{"num_hidden_layers": 11, "hidden_size": 448, "num_attention_heads": 7, "num_key_value_heads": 7, "head_dim": 64, "intermediate_size": 1792, "vocab_size": 8192, "hidden_act": "gelu", "norm": "layernorm", "norm_place": "pre", "norm_eps": 1e-06, "positions": "learned", "qk_norm": false, "attn_scale": 0.125, "bias": "none", "tie_word_embeddings": true, "parallel_block": false, "extras": ["capped logits"], "init": "normal", "init_std_qkv": 0.0205, "init_std_o": 0.00437, "init_std_up": 0.0205, "init_std_down": 0.00437, "optimizer": "adam_atan2", "learning_rate": 0.00062, "lr_mult_qkv": 0.5, "beta1": 0.9, "beta2": 0.99, "lr_head": 0.00656, "max_grad_norm": 1.0, "warmup_steps": 327, "schedule": "wsd", "decay_fraction": 1.0, "decay_shape": "linear", "final_lr_fraction": 0.0, "batch_tokens": [32768, 65536, 98304], "max_seq_len": 1024, "doc_mask": true, "train_tokens": 419400000, "max_steps": 6804, "dataset": "wikipedia_en"}
Each number is 500 + 25 x the weight over its row's rms, rounded and kept within 0 to 999. Layers, rows and columns count from 0. Numbers have three digits each. The size before them is the row's rms in percent of the matrix's.

# layer 4 MLP up, 1792x448, rms 0.0397, rows 984-1046, columns 0-111
107:493458522537529504480488524536484507477471518475469476530513497525482483483506510522491502524517484542497525501493474532523483518517502459470498512457518529531503523506462512507452514483524460519530516479490504499503502496442532480488509508529503475501534478485461541539526512472524527499482483512484464538514517529509500494519487503522
097:508483512459455458462473525509498488501531501534507496512488487477473548484518519503532519504528529514481489497491500502530541483486468448490450520507467511479520494524503527521452506449482542481541514531491483454514523542482497483550492466498519510533547483474529543523486514542480529485484488501482509536497528499541508519512502512477
108:498481494495509461488490509484508473497512531512486479551488570492542442481498494508498485482460497542538473497501525533457520525487521459494515515485556498523461477495499448538496503450452476521537484503471541530503521513451489524498491508508481541538492487501476458489509505513470507526479504507512531504480511557462510484522557529510
077:502523524468514483507523507498531551501516523434520527483508559501498486483482523515467492473476487549545481474520458504514526485509469464513535481504479457538502540458450488507519533518532468554512515515508513498534529485458525502496484505462499505500501507499498499529513550560497501500466491461534486516485489546526521444521535499548
091:457499474553487476478457479490538506486518524510492483528540490514510544504547509484481500462522510494469523465469481484534501464526482453490500507493519478507524539518494530491525517494520475498491507466497477516480494483501553472529483512480477483482534458491515475470530487517515498523510512484521521476474482541523492472521503488526
110:461505519506476478513450494468471501481508529504493527500506529482529506477561550478501487443551496500512536493498451479489545498489540469510509505516519507489517545483490501495473525475510541505534537500449478497488522458423527527507509531519533532474500472488501493519476529537466524488487478501563500499501516513483497431517520528479
100:509483547507535514456458488503506494501484506494465516498508487529470509491498494453509554502476532456527528513464510496509510491509496464499447514487531520469523472504477491525471541453498494540536554532487475497523529502455512504488530543504501528512483488511500511534523483473545531495519490499538514522473510534534514480520524542532
094:495519513461501436479526535499503512501501507511491540505512524503489515472516487491488513473469553522548532474506529514534523505538486464508475500462504488468509495527474486522485525461480492495509543463492515491523512497496474471495470525468508536499487467525505480492477485510502524521443492513517492524502524487497519456523541517522
100:498494547506510563467504472496499510506526490473520479468542524528504537480502495468541499498503527525490513491517455489553480524470522444469520529488507505514511527470472499495479515481506501493516512452540461491538536484484497506462474469479566549517466513489494498542465509479454551492461473486524487550479504476462492540486525516493
106:555480536473486466495495487547529475512501525510475530472519541468506508492490532471461507523427484549508496470486517516523499532529480493456479528489496481511528485533463495487469516493513465513500526507448513515513503496519527517506465543521498505493536483536510471526462541527508497483498485523463466502526527497487483508583522491515
100:474512543533481518476512506508497465499465488511477487519532498463511529467509543507536511519557505522520534484506502520470492493476503474471502523515472527498509531523523495502498516481484548469508486527488515512537514479480532491487534527488514470491514518495546480531532492471508475505482477464479456502505495514493477539529527489473
098:480511506460563478475493476493468502459459488523464519512538509488525555460503503450513501493505513469521505483476479489533513529545477516481526526477518521503514510436508543501525507454481508500543524484532498517539489496509500475516493497452569506458543532457548498478508545507515460517519476526485535514475475479496466487506504500455
085:493497521516524528491487496527516481476485465446492465478512532516518527514500490447476494505515536472507540474482517501525501514495470463476515521481518512519512499506501468490542515522504477488540524490531498516552519536527517516469476506518506563470516517474468486535514466496531497468498475533473469477530549489494512483488529499529
078:480485488487477482534494536510531544497514471508474524527499513462481494521504472479499535528502547507483503490498543507557523472497492524537487494490477483480526528525478523534486515514503557507471507512501477516519482494518485500485459469450499505496512493498509496470525459508503527506478463514474534571459476490496518497493465501528
100:521473542486498468464483522478520509496555511506485465485514528509522486486521515482493504489489555505554480480476504553502514529517542497502534500462514529494510515487495478502481513517497478493526487521494526519541497506493490503531511454506489576494511450491484498517495529492486505460473509504520522497469493468499512464499515500542
077:442562477530480481500495494563471509471565520479491519511493487479503506505535475479540537491522508507543517466504524529509529501471508460504507483494493465526535499510500489503553515466516537467489492501539515494499513505503500504501528531516528558477507494481532487462489482478483460525531495496495471471552490481490509515522521493500
101:484512500534528513519481506512516513538473511477445510489530499474513510492516521514498483501492524480464517468512492505489528479503476504482510491514511522504526477499480446536482508520541473531495547465503515489537483471516497524512458475469540512511484542527508462476480511513522534504513496494515516513511522475513547489515509526474
098:474509489530498494505517512494488461501455532467533527500515487445531514474535523507514518454519512530508482496452468490541512507547473477506477520528525504478495492452507493475507507469445529477521510501516535539533538481491479522516539492453529508503480554459467527530491462502502504500528493502572559491467474478493473452483494499510
101:504506545515517483454495501462515514491524536461509501499506523515469518478484520473456523476516487486547535474503490510493470523557513492514544508494521517531501499524437524482493495533532455527513521520499516472586498482493526500502483520500495495519485493546502475536515502496488513463468514524502482493494537504474519450511503521555
095:484483512526526482488461520463497445522488512531507520534532496525507480486493465493495468496499486458527502515483506475494501485517519487491524516466546494550544483504538516495512518518491480534565532490509501522508500479529509537489501472455504469493517496491519531499482556461539510481497501494547513518516462495482474485521532501503
095:516485531516547483461518493474506528452475479441487497471506506496466512507532480481522510501503537533516491510501500469504486538496512483489502510460504471523524511490471480487531502500489474523488537468523508495544499466489505496503486539481519489498476445478486506517523520521481492513503519512535468514530501524495531422515525550525
113:493512496486468486524529514500492442505529535537478515511512517445500563494511556526517526485483457478501497491456537520496538500472533497486474533499504441474499487529507467517493500459480528488486520503478551509505523498469498471490483510488488464528529475520502472491502462506499516531507458547528496503480549532480512502518507528539
115:496539499498454523450510509519458461506481498474536504494508508500544502471505544485519527532515499485530535485471456516487511499484511517507491516502483498515530509526488478504532517478527516504543539494449511526556512447486554521493477499492519501476504531542508480517505481485491508494479484564517527480485493459514515476542536471541
088:503460546517526460448507535468495535501524531540525531509535486537457507498495518484487481513469491499515517499459533491499515497530462479502504514479515546488539516496503497510493499528490504539496510560497488450536458456497487494489494514484485501498488473501480520523480478474494497482492501510496481502522514505487555497497475478549
112:523476507525494499429487489549509467505541506486462503489518504517486549500484494524518507487516511513493520486487473548535499472513487502467528497501514485464509535477478487539489517484489531481490506506509503485587470444497558447469488453506489522502509477512536479491502483474519507540520469514499485510525494475511564495524515470538
082:496521508482482487478535531535430458511487480488491493506497494488489496512483494493487464468517449479516522498504523512510465566517480456484533499468457455501521501475538474506488493479500460495513497493507499480500511495474524481462542542480534514477509531513547476517558515528492477467491516472474459464540498520508498466523554469510
107:531482517497486474497486454497520501456498473528530521507554509468511539465509509515569515517543470519509508517491481567477507500517477514454493464507481488504513507450474502515464497488506522500506511534485529543517492497482531481474483498493459494568488454510524513464512507535529524532491486487454528542497477521516521520533513523515
094:472506466507504499482443511477474499504519542499500578509518480510513524497489492466520486429509487480476493478539512522511491545520500497519510458517514478500480519501492467508515508465492474462504469486524494500517514496490532502483523487506493506504503494508526479461472533548507526511475485518512527494500504536483471503492520515446
074:492506467462522500501484512537495507475509484536518489511484509511510521458488477519520515483516554501475514449506466557487480460502482473453521468486485539506522538548525529531501533515526488472542491439499438490499478486467518525480503530488526531413510505453517490494485524493491466517473468489492471511519473486511504524511542510498
097:496478517481534481501533518484511482501486497466528549524535496530450493471498531481492556463481507484503515496503505514491513502504487455488506506453522495511520487485465506533492543466503526533533504454524482503481527460487501502503499481471522541470506515495485512512519505500485538512479456570510496503517511518496522477521495478520
064:487477516516503471521459478447513514507529472519512511460495507534463517529508475478502535427454492523506481487508502482510469534515507483527476493492540467517477456511485514516460523523491464545513515489513522444526524517475485495512521529471501528522547533497493502520524501486504511506522479535509496525512517537483538457490475507515
104:529489538530482468475485479514471509497508490511473499465500536450541524482497496496520559454529449503471511492498525563481469483509558506467508511470514555452508476447495494551485526463505511511499495527508528524535541480501513475493536467488498481484474496553499487505480523475489555515489489517498497505508497459493518437561507519493
093:527502546460525504494501536477518507511480506484511469499491486530507526513526523529479515504483501495506499477509490483528465504506498456487488491439523514527498498509480491521486520499550541517513510501511507484520550489486478510526471491470498499488486469496510485484463491487484489499478498468475474509485506504526432489540506505507
084:472483531506504488486467538513515504502507486501525513506515512534432523505476504477500497515479473496473491455490511509533481481502442501508520492483535519499457492547472449511503518493507462537472490507441498452536510509524532521525476531495501515478503503501548516492501516513505519476479501464492520502503487531481515486509515512499
101:468508536485514494498463496533505438496479518492470523479503506532553542476451496524459503511470544439495490489452523491517506456513494511528481499466533503484493526486520457492502510484516506566537492542467511503526488489514469511508481494483482518486497482502493506553505498487482506487524509528513531519503519482487557483488548519514
093:501508500482534478498480549496486529487492505506475515479475538502497518477522484452456526479458477485524550467506520494519511508524507454491511497460518480460549489526513489539495530498480471498515530487493503520502518511490463515499454479457483486535514473522485494482513525486514523518494460513488512544466489481478507474527541531517
101:476484526535482514503472489512455502486495480509501533526509484486485535493514505466505491478485479500493498479480522490475471518509500489478502520500506456523520549535496506532507521476494466483508556475460494488532496482459552495519540476486512491493555504497544530515518505486480494515499517529538478537517479511510527495497542530494
095:483466504537488469444548504482511466529469547505487516513506483463500517499529523509490542496492553509514530517503471531504491506496465464482524495492480493481532548487474528513482498498508539492535521529505471515539518453473522473517496476475567477479474533514529513519548513493545539515492463476513536524493512500491467482534511481489
108:533508543466491489485547527518507466497513493440469537504556484537499498491496560522478509472494498490515544495466491539527544535493512483543479496515491521500561499513485490508485512499498520492502512508504542545547522466497471481488495501480521490495460491462478492490489451491486502478511483527471516491557528499491545481517509483520
093:447475478563496529512458483539539478473517524469483527525535515508482500499501484481499513495489479513497500501487465502495500495512493460496440471499557483511545549513488522519526498441505467520485517470494537469467484508474525493545509554528510535442488459477514536535475541533475493489473488486531483491480504524523532479508550541500
091:492532511494497439532495496489488527499541516472526547515501516494484525464527509495523528483477533498530492484496562510500499496539504476512519480460498518479510461505526500550460533485490519516537532517510497473513496494460453469485511532474458494484505489518527471511510488471518507496505472496522491532489476512468534507510491534460
095:469528482515474472503479472507478477457527534569515505547543474492513505480539511476486499472477556489507453499449494529504551468521475488501497501490503459514504547485513474532488504448507508469483503505523533526509522538482553481525516531471526548483496457470505475469492493519475514495494505489516527494489487492539535491530530506518
099:533492505528526488489472489509495483503477480491472514493501498492524515460515484516526516473500525496546527493475469536531557530525503396527492492502527493483524538481520491533523537497506512473491465498518482525481510512514520440529501468496508494455524465490491485517521482461496488497544490510492496487495462469557533468522514506490
109:490517525475507461487445491487494527505503502451448532505482524471529518492509470461489510438548535488504524479471487541515477488503501513532508492460530522511510476507484467513481520483501532508486502492501494482539525462471547497535492491496519544444492474489523465476476504511510485485457535494518535518514469442516513496510528552491
089:500476504508529437505484504530476552483538492523519511521486528500500493495498491503499515531475537465487510489514510496530490510511487470536523513460503519503500493515523530472514508499511507522499529461511475470570501494504504506472453483486501526403494420493503489470536459509472512493489493505505530459432505537528493496513491510569
093:485488485459504498491463515563524456508528510531511508501505484475560510480504504482481494494510530464563513486476522498472520474479504466523469550503496477499527502525519501522503508448450493509537492489537482494482492495494527537481535491507502515484501477473458511503528511542521488455535477517500483495501516504507493469516526500522
082:512535492529493455489499465499513524477498475507527478544505573492499473467514486491470515483526486482497527499487496530526448501547502466488539518484510511498480533502442530515500498492504509544512553454509483486529489490490516519515466476446494511469502513513529491505488519546487525517471496502509452488500501464502499462494499496494
106:516554501562452459477499515527471498492522499487453503507508519489548540496509514447512523501465489454467506489495462538506529495526486511463513502512474510482497490482480506520498516506521546533507526501486548545530506518490504484495536463483559507545532485514492509458544487498513499450514478542458512488546536449523511505480540483516
105:508477491473458485457543460512485448503541506505551498502531498516505533460501478514543494519529506478501505493511479474510520480477490487497517489500462443510533536490505492518506514466479481516530492516526539533502490510493546498510517507509469493568491486487503498513499515515522532507513501457515562516498480475524521520522502502494
084:489521532475501485508455483518551507529494500483474477492524488489537569508477514509480488486488501494463502485451485475482504526496515505439490496519509542539536514510481495558454528544500472531540514510491488515504512503500528520537493503487493482540547524533510487478517524475501511473449540495471511519498506517477480446516508494469
098:492519497538473523461470528548511489519507466469520491490484549496467508482485498491488497524490518528530517509524532460508457523538487516490512508424492497505541515514472472493512496513517489536486537527485483457514519504510495527520460496507480510481501495558525532546489493481476537529501496486499455543509514560493477484502532498510
106:510504512519492452495470500527480523488529521518496502496518543460501509480494510481516517477482485517517496495517511467525517497527499496464480474494520510462507539441469495558507538464468473509524509525491542540506520522468480493496511500482530520539512501493494488497514511507497554538511489506512533551462495506499521452504534518523
090:488513475525509435478475489505484469463531530494476488514485476469540491501524518496488527500527493490557506503479459505506535496487542481531488468476454425491543534538499513503506522474499508486501530475510507498492478517513507485515502488486525487508450463509520451491534495509488518526497494498549529511471498509509527447464520522471
127:484542496507485446499518539489496455472487519510514496522525508454503564474486543524535546498501488487564515479475522534487519516478483518528488505521483483513537520496483507543501519449508538476489511478517513529512495514502475488503511483472522504468522517516508466460477517494495530513508484509485531493494512517507519474560520494507
102:471453525495473480463524536517481506517489539483505511496507501502473495496504526468496482464522457483502527495471510506526530492478544493496517486500478459500540494485505480495509515478481518564522551515490465512510467485494493510532495540509490504545512486553510491505477501486512556535531488556548524481504515519487535471498463489539
089:491493480521481489446472506487569433493452527542493487506548497448519543456547474518562500516536528473569493475459482525506491453495496465462550506523502518479508516449434532493493513468511452541477489502522459521518483531484490447491517480470523459494465484461538500502500481516510465491501523491489548507494479495532484509547499529499
085:475518484512482521515489512456520498506483479459508494498490522520511498514470523464523520500529474507487494454507488454557511549468511488497503486512545500473508498478480516467487499521513506525502499455501494502513475484515541506486498519471510506519521501515540461508506480490463496499528469507533524507477495504475523504535525491508
119:464509488529473498462469538470466491497517471501507522481532503470512480477514505450518539463501507471509544486478477526480473477487493531504475508521493543475516560463460499546486526461480513502507509522516536549479465484492501507502501470482551487528499497543498482456508513551522515542491494512534555510498500446473518495558512494501
088:481532497485488434504521497472500503493457533495490525473533462455470501503516505523524496519531466528533534504509521453512542511510451480516489470516507501515552468522494511510497506521526517508525519513482501483511470489498502468503542540487521450519500526477502461507533485471447519509530536553486473512513517526479514497491526531470
087:516473512514510432475507495519447527507474502538512536475503519493511512466505459514509529508519517515513546488505511537519501505506528454509530541510523506462497518504467520565463551485468472470518538496523486502524493501504472513515504528494519517495513460538507504506521503494501507493503464522505485490517504519503497512532500550546
095:531460523500521459456528477471529483495507518482505517513512501519498509484509502483495497473488541478511540487502495497539521545540517450515474498471516483460513512485476532485500550457489488505512527500483518498471520481507546491522494511498493464479494483516482520542481488512481537501472495516518495501494514473500573421532523483549
090:522471515494516491506457489489528534492486475515479566487480530537523510491518493462481510517449549475531517476497527496498488509530509485522468499449548538499536485525498510522485519506498502544505566444462473494510505474502507512522455527453478486504507553521484480531481510496473484476506509518517498503502520515509535476520533523519
091:480528496551499523491527505455476560505522495490506511513515493470486506519524534458492524504489465467486511520492511478531484531489474515506496494508479498504512532438456481509498508493526539507485552446526509531507487502494478505518500470479541485515484489523508459468512441538490498484478497482516523490511522475471501485461522491524
# layer 4 MLP down (transposed), 1792x448, rms 0.0319, rows 984-1045, columns 0-111
107:527448470502533509523512490530481462518503529470509475477499510525526480430497542505425469490534469472485430476502486482522524502472493511487490511486498483484498484506561516473495510509484482499530500479488472457508533448523485540496472523489501468482551515472532555531509549488508471558528449484490477513495556460498491491490506501528
099:546501463502507489509495499502502544512447442455496548524479495524495541509493512488504448479510526528504485482530490507514471550496508519505480481489490462496502481482542506517510469518551518490517528500525509475533508511516521498484474475494492506450515482500504470476525482506504520509498549507534507518472455517509495514532479484508
108:482556505484499520490510509495501524488504501501516480475532464468537552493495482534478510516488508523543538511504545515485519496494535485537504508510480488502502492504431507513528486539486503461478502492492514458470509490566509503481511504506541504498506514486489551490513488527525455488483530505463518510460502490508513507487505509521
068:489518503523527496516489473509474538524511455482467466515464481477539485529468506513505488500465464475502489488500491526494520475536527473522485486524456471514481462486506510479474445502526510491510488493484503534478519528507525499548478482468455472488535525519505456526443516545466495480469490438498475493467469497454496552471547514505
097:510491539526547489518530488474511534489451492520553504455477510495499462518465488505491516488501495496510510493533470506476462580499485498555464481465472517515527450510564471493523492483465471468519462486488506493511516483513498535506492536469480522509495515503450513477479515504533482513523480503538520458497510490476485491472537530484
097:517526524506494466510465509514497548532484526502524457510459519455488476509476421508478489479476506449496505540509499503514431522543503526517524517514492503484561495475477465511549471469553504538512531459500497500485524474476542528537463497500443483494489498492504486457493515477485502478526520517505527476469511496493512483500477488495
096:482502478538517490477497473501510470505512471480492500485490477533465489413517451484482513521492485499472518512487520551507470495511468497491457505488513537466515475508486491409490441465486475521514539461484517481510511520513539529532466530496504552469481452563505508536500521489550504500539523497542508542469509504502507514499507492508
076:509539537455490445482556507493497525535510451504529517493516514510490513519508483478511531517494493511505544521538524504532484514558496443510506518465473531410477485501488493484504457457452502504485529490469485505498530495523483492499473502505480524506495504532520525517464518551461524521498479506500476527477492514472480491509510539514
101:494540498487473494490527495471519452447455533508490504530531502533558503483499452508496508484518503495539458561504464487495467531513495505450493514517480475515495499483476551455519502504514497452549535487555499542467521493496496536489525535496526517516507484490520453519518507486439486511537498480517477496485507479476538489527540515533
104:495547518504517489496500500474494512470522542494509489484485460515501511443539504457531513440521467493490497499525486511522522538466470513521497502505521484459487459476584531503511504489482513478489470462563490500447479473502485457513518520487528489516523479479500494553499505506561478514497497492504500489482514550507538452548486503482
106:480448518531515482511518514519511482456490513547463494533466497506520540463481483488474520493438494488504476480517538489476512466516524517475450531506531539475486499458504515442564499462447445502489478485472488507504511537492474519523520492480496531451507453478488521495479500547515555502546488515511511559475494481474535508490538501557
101:498444542502521467487489492503555529553503507497465494472491474506504538452537499497531516507515478486518490521472476511493516483481502498468512482476485495529502503509514479506503523444520498578519498518551513488490512497511468507504436533532472518496517540481497501482485495498501474467493511512510526478464484483461510495511480499519
083:504478457541477489496462494490499438520462493480483441507493508485521505587507446499507456501508466512523441491549509481468500502503495541477441523549527469466530499464513506468508437488506489494440546480531509550514521468473492507456509473494485492532512483492508518486484535521504484483563509494539552555518546507547471513519542489459
078:508531467499517470502483528486503493480502504535474503512528446503525526439538503490499487471522512484496508514458498516457544491481483511506487480538509461513476539444443496463503511496515520465482481502498530563500529526498472535518530506531458541503474474446504468465496478536499499493526467476518509454512448458515478486487484499528
092:484504483511522498508515498553511538568513506463503532467467536498505505539479445524552493481497515459486518517499527501457532512505531497488492510487516482515463488501524505500491514558487483497491530479487479531490499513485516489508531408524487522527492496504514526482486529551489481503533491494522521508514518507449478525536533505458
081:533481497528491522527495496498491524503499472489501534520510532470516500465496480506498484466536510512490468506552478479516464485523499513486556477498504510473481481492512444514504500491484498457505513464499501524502548526531543512504496525513524531502485518472517490524508497487449508517502490522541509492511497497523452492449523522494
104:491514486529497515505450499506496506477478519449480454475500474497506481491454490500487472482529506500521447513455512510493475502489506508510533493461489518494519463479535483460475448502474490518461517493514520526478515478537522552513464470512537489506457516509469509483452535502498512458544508454491531555495518516470453535539503488468
102:516527499493535462502497519520512539483506469506501532523467558512534480479500502516461516543499502502528512510521477479516481534509536516524499509528482470500493513542512535465486508507505533522454488457522502468497462481509504503522494475552484492489508489560533479529488483485508524518504472488496481525518480554505542512480517525552
093:548495518506477506474516469554522519499491471494502473495500487540518510484520503508556540506506509467518513509502496478480547495500502467517499498523469479435520479471482517483531480498477517471488530512465507510477500521463472543494554494498486515569509537443490496493474512492460537500482508479491492513537466451534480494507506493461
098:520509468444488454501505491453498477463505503481460507514486512534461466580490504528518493518483544476479498503499495508480484526476472477469502459491507482481472458518562502502515480517509555525488509505505502534538489444478542478494518493523521501525488455486545495507478520500525481464487505507494543497495532516530469536538474491496
089:530532505552490486459497491503500471512517539553520503514491511530491527508512486480484505536503487470474492478505469489520511487458495476522488497467463512464468512507479515492499479478535505469468524489511538511443510477505532477486519512495532490545519533521489474500486530467491495506505500507510504489509520485473527550524513521492
113:501523498497442503556512527460535489468494515580553468488535495480523513463487518493494530479497490496526496512482527519516505483423475476538472511523474496437477529453529505495516481477512514511467497493469531504513501479519476509529494516480510514530554499453479471503470504542457543477517491467503565517475485525504548527481537455534
122:461465495479495491493475477473497495490504501465541531509491467518451503506473479499505538490503459502470521512540526520511472480489461485540504511481549496455495482506522540484503492506512451465499511471492518525470490485475482523472497512489529484517538446488468512522486518483525498493499444478503542540484503521469507539533515494481
095:497458486479525498504520476525509511488517524478507489498519523509520447434462510530476458484503500498542542516530502467506523527508484511469494475480423460491511491478498515467530541498484457475492454480460463472505506504500514509465483470521498477512487509483476484513506465473514499483499459520489519560474498530517526510517531544545
115:474487521475507434532462449514480551474480516532471480498526526489478544509543532457482533534517487502518431492491506506498499499488524507489513510494487452462491544489481521516497529468490495506535502486497493511531525504482482522499523499501499510490485489457495501527520489500526527558558487483513491501492478501486518539509520513468
075:502504497534476503465470495470490490503495506521493481486508477513515518542540509472519524475480502549508526493488500500548508563522496497502562497485532524490447512491475517472509457466527512506491522466449511506460530456499483530499493495547505454487507533483466527470438468492519501450500508445520500491479460502466500474512489487523
111:510501486500572549518511489500517509496499536492540492477527472510537461491522511438435496522476498560479531497510491482501478513501503457501492493483479506505502509495529526508547519469516486506535431456463468480527545482530514480456537528522491552455512512462462485537519538489486485549493518484538484481500536465477487519508504504519
093:477519497491486493495512506491516467513506507461474500470498450544496505548495533491504522513551497479535532503478516513489548431480506506516510515515499507482505473504454537466507482500525471535506526547455459506482483505462481464496518489498497477532477519493503518542510506545533503502496512478470519473506502444519552515550512510485
060:486493501512515507530461494485490540566491490489496538439496512489502484474465481517503484484456524488495508429542497482494520495452498530520510446512479510490475516453505508470501509512493503471482498478461496512487487545519533478521499460469469466513503564535476532536491522503496535481503518488474471505506484495477472543492534502518
103:454506542482495477543502467500500484492560507517544533523541474518458496457477502510507481488490494507476493501537456508499510490499451487487483487521474463536448506450479491499499481533498523526462463508491496497522453533480510487490515500475461532515514510509517530462520513515497495509450461498471515495476483513499534563497528493480
070:492513494523504483504459508542527504477505514514478455512483467510532482501545555455502505503516505473468523587481495503514540483484490512501481538485487491459528491491508483506453451461507489489474476519493507481489478496510508506503472488557490504478485488483517500489514483520503495486495511489513518485502517477519505488529495522526
089:520533521502495499493469513504524478496509489484480509509491477503484533513490444502488502460476527510532479510473489506476545512503514530532489501518490491500493475523493506481470483478475458530499484507495475472469510459490505498490446503463466482487534535538505518538487516538501484473506482500502479506468493536492506506485524510467
085:487527437487464452527476437526433498520530498521441570524493508503481466565512495496502480500477493465492503530504549508487531459453522536520502500510515464517499484539493504513535510517480537469532501468521509544478493521494526464497498507469482480509463514517496502468497497507475499495501514559478490514497491491513540538481457504473
068:502510499501464483523518487480490508527481484503470517490451485532530483595505478518477504521507507493490492451527477494503505486518515501535513484455487504496488484509457515486469487482491501493480506477476522524471509484531506498528500475518501547507453579478515545524485468512508480462550506460493504492499477475503515532499494483527
099:538511490504497490480479488490536529512474476533479483524503466511469504511495473491507485495504486482463531518517516478451503503481542519491508481470485477541504541487501514503478446529531501493504517520503484532569486542500485519513546491504495520496498514538522535490518501555492520441510523506522528531471504530507491491510480476511
105:540534487519510495490583513464502532493469491467522457489467504522495515527492458461464521570512475523514482520531522459510481512512483467509484526515470521451524497523537497449450407491474485508460522419480485474526521467538514520482484526507502556535507546506497493512488496484524483496515519482487502554500484513472481486526511465523
096:464485533525554522506539509476479494502502509491541490491483545541538460497517490516513504516501494517510527524566446551491493511531517481500477535505506537528533503471477456513494469517492525500508504527508498482504510516526510497464502501491483508481527497525530520485525524524509519480531530504492492467485478496497457494517496534489
091:510496459515485486453473521554476514538550480540491518479527493532499487469470477512519488497539501499490481504541528483488499517491527521525518479460518551534482475520500499510503480500486447475500499493477503475505493510523472517499491475536467489508531446479521521491479535481496484506500528538496497493463497514474485526480519488496
104:458471525526492501470516544521520504523520456528519510488475560513453458549485528505515478496455474465501492511504492506477512522457528482528479524493496470540487521442488479514556486508479529496519481494497526558490510517536490513474501507520523503543485511476453480487537504548493533490519498516503542505472498510524509479545499531503
091:466565495521521522522535518501475565506501538492489459499476494509499467501493558462469510535506524481514470517502563524502532500505506511540494521497484505463510478494502505509499523547500481515479496500477482530480487494500512495492492462479524495529473476496479480481496494483506514498508494524478541486469502464537460504452481496456
081:447527485553513463501553503463508503506511490478476521522484503536508498543487474459515535522491462535534480511534517516498490497532462501509471500464502491489507541510530487483486429507517479484490527487484537501489484516532471518498498545504500458504491507505578504527466483510490518519478515480532509482525492497472489512513525494512
097:481517499501510533503522534497489516545451505467516508496563531499493517530478493503469499510491465472503508500518507476465453531482481499516537504482470529499540464484537516503504517511460477499528480491504516500498550481539498486538523476462518488479493535497479541557528500464513477511511504497505520484537492481468456513509507500467
104:474508519513546499543496513518453516541468502519459509489518519507510479502498507461476515456517505531478506480511527482447495529498456481508472496491504476502488498498559515495499515528531505489465499422494493505472491488487515508531484455503518506516529541515501469506486440449474511518445517471502490486539525480503494518497486504544
103:494513537477503495489514485503532520488503487500487497483474504529513493541507494494522529542528518479532505499489506493472527496457507483491477524524472477518485542505492473511456555465505485530511480503488498546480473498540468514462502519430495532486465526514511464494501529512544492491506429488467498489475470498469518503515551493499
085:506504529480501458511451479534536518479533445539485487494478490494508514562493516455478555502516489547535488514514504526510497478517490498462525455514524469501465518508473531443505505526477463492487496461512557448477510527458503508493509506507500526501491496489519475499489483537510504512497519515472474490504528494496497577508513530543
099:501484513554529501548502498469521489449508531456500549482512466536523476474504506475513513508534456523514497481530485498559495491500492538504506476502511464486495510470480527539502508507519485535475545509523556514496485470505470503512522508533529498515507494464466480449494474477475519454522493515502526463485482522514506518510475495522
082:517473503492531493528509509489531472523544501503456560487470473494489488427512523515537506497482484496488486495493511515504497485468534524548503485507504525534504502489496522505475496548491499510479517519458470552496497521532500494530516494530507508518527515502504513553522518465532482469523496535501496483571481480470511482498520479526
108:499491491438457474514500530514487523538500502486484463492504509503558477489500486498494472513525498553535492507497510501521518521487495480484476505494503488485504506487482501497485480512500486570492511491498479480501490516487487500438489551498488505517490473537488468493476516453525497492487497509475479507484507469508489479522500502434
106:480467483498516540507476554441472443491486520467521554495533486494459484521501477476480502478488544526497462495503475503520491476532485508492498479511524531487489508467514537535505513492469487489551529520451498490500469481507438518517517488467491484513499519504468546467480512495525473480459489472552516540499474506478484464472501491501
089:497483504541505503533516463484475486485494463480512519508536515504500467514524533522545491497508523444544475527513497506518492497455534484473500504457504464490528515483530524463498473504515558484468523481479502490497488485515487490507556480498487556537512527478485497526492491506462551502495503510505479538497508531495511534466520535475
099:479487488506480493535496519528555482533508508496503540503538473497526484443504478515539443507482490496496462486526479490511488461482506494529474515518497485483465516516499548465510471498516532490512457508488499477474489494464497476498503522441447446550488470527501510516518491539453536538513554484492482536516477481500515473515483519520
125:469515490466496484493501482533487518541534466499503481482514529495497528519525484455480509496532444532461488539539502459519494498519480470485481525517525501521493540501536496476466440462444498470472509495477464489493504529484492508530509497552469542517515490497529501465467508526479548505507529447512501499472512540525440501504500518530
083:547493501539493467482464512484517488512513511536489513475471504529505524477502482496491482503490508504487507506505457531544515496541501534466496484478519526478468478528498531504511441514497489488476489504506524521461510501465517494519541504506492500485520501471482504497494479535519515488550528449522497488496499495477456511481471479494
135:462519521507465488475487519512496480522569503524454510505545505479510497545496491463524534457469511531473508511498501480482488492498492493475562492485510539499515515487554520485448511468474491486481543497536510502502518478472516490510494516503540556574523522492531487497527468513458504582493505501509501455510494506504512476487469512505
100:511476466510508499537557552473518511556512532511446530505467466477468486458523485502488490496530505502490535467506498504474493490525488509498516500527508528534487464512536531524550523455520518455482523504502459507512534533509453502544497500507498463473472513489493515531488479494497498511558522499520520501538517503485490536466477498479
094:504508513526543508507556488491490513475500486484525475526458507497492466484496517464500510502496496529474489501540556472485481498520479472512518503481491493502539499524575474490533479484495508482552457454487502437538443472531496496482516536521474498504517519508492480478471512464501475496495517477520484481510475489467537521511541481515
085:499513483522493502502521490521493543477458556480505515461515504498497485497511489452501502525469446500500513503503489444506510470458496449498498496501467463545540506540486519490517482464529519489460504447503493459469466492511497495540471543508541495494504541468505466511520485460458519503499564480521502481485507525512487544516493470530
145:470556539523506469471483499511481537445456526495479523487467497475486497499481495508524512486474530476526513491495505555434514493482488493515488476552464510517551526535467451490511499479541500494530464489475526480500488496520495507501513475470518448517489531509479470468500544504522526478509488513514533496529480502520542535492501488489
085:506500464536482457489485482522544521520502472519460506521484510517491488491531461508513536529502507475497520521505499518499513484534463494497503503493502521447515508493497543461499496503500484536478532458526480521480489441475500491513484498499502459458512523541501514448508446488525457534503477449505475534517505483523481495506489475499
087:502495507507503497513513515457466510535546468516489491476500507516510476513455458508510509517499477493472517430497498489504465497523548469526501457492501535461476479481472526488496455476497472527499490510461495516515524449507464520527485502475468472479512518489524551477476523480485500478480499463520492490540491482478492507509494471538
108:507498504519485469492531493489505480494522472477492495515488511576490485493504472485495512507478536515508520500533505529511505488516476496560467507466511506440505503534466497434506476426501530502493506502487500524500519478510519497517460514486487506506478500497485512531494482466484526522467489498549498510469503515475504491512532480561
098:536520505508497508497519482508491538520490469500509490512478525500491501519483440471477476563517497488491502494546527485519491537547487476514466522486508487472543473531541519489517427497474446517455511486505507470479515487504541504488466554516507513498520553504503513488486479466500459472537548466520526523488503534493512509512551508514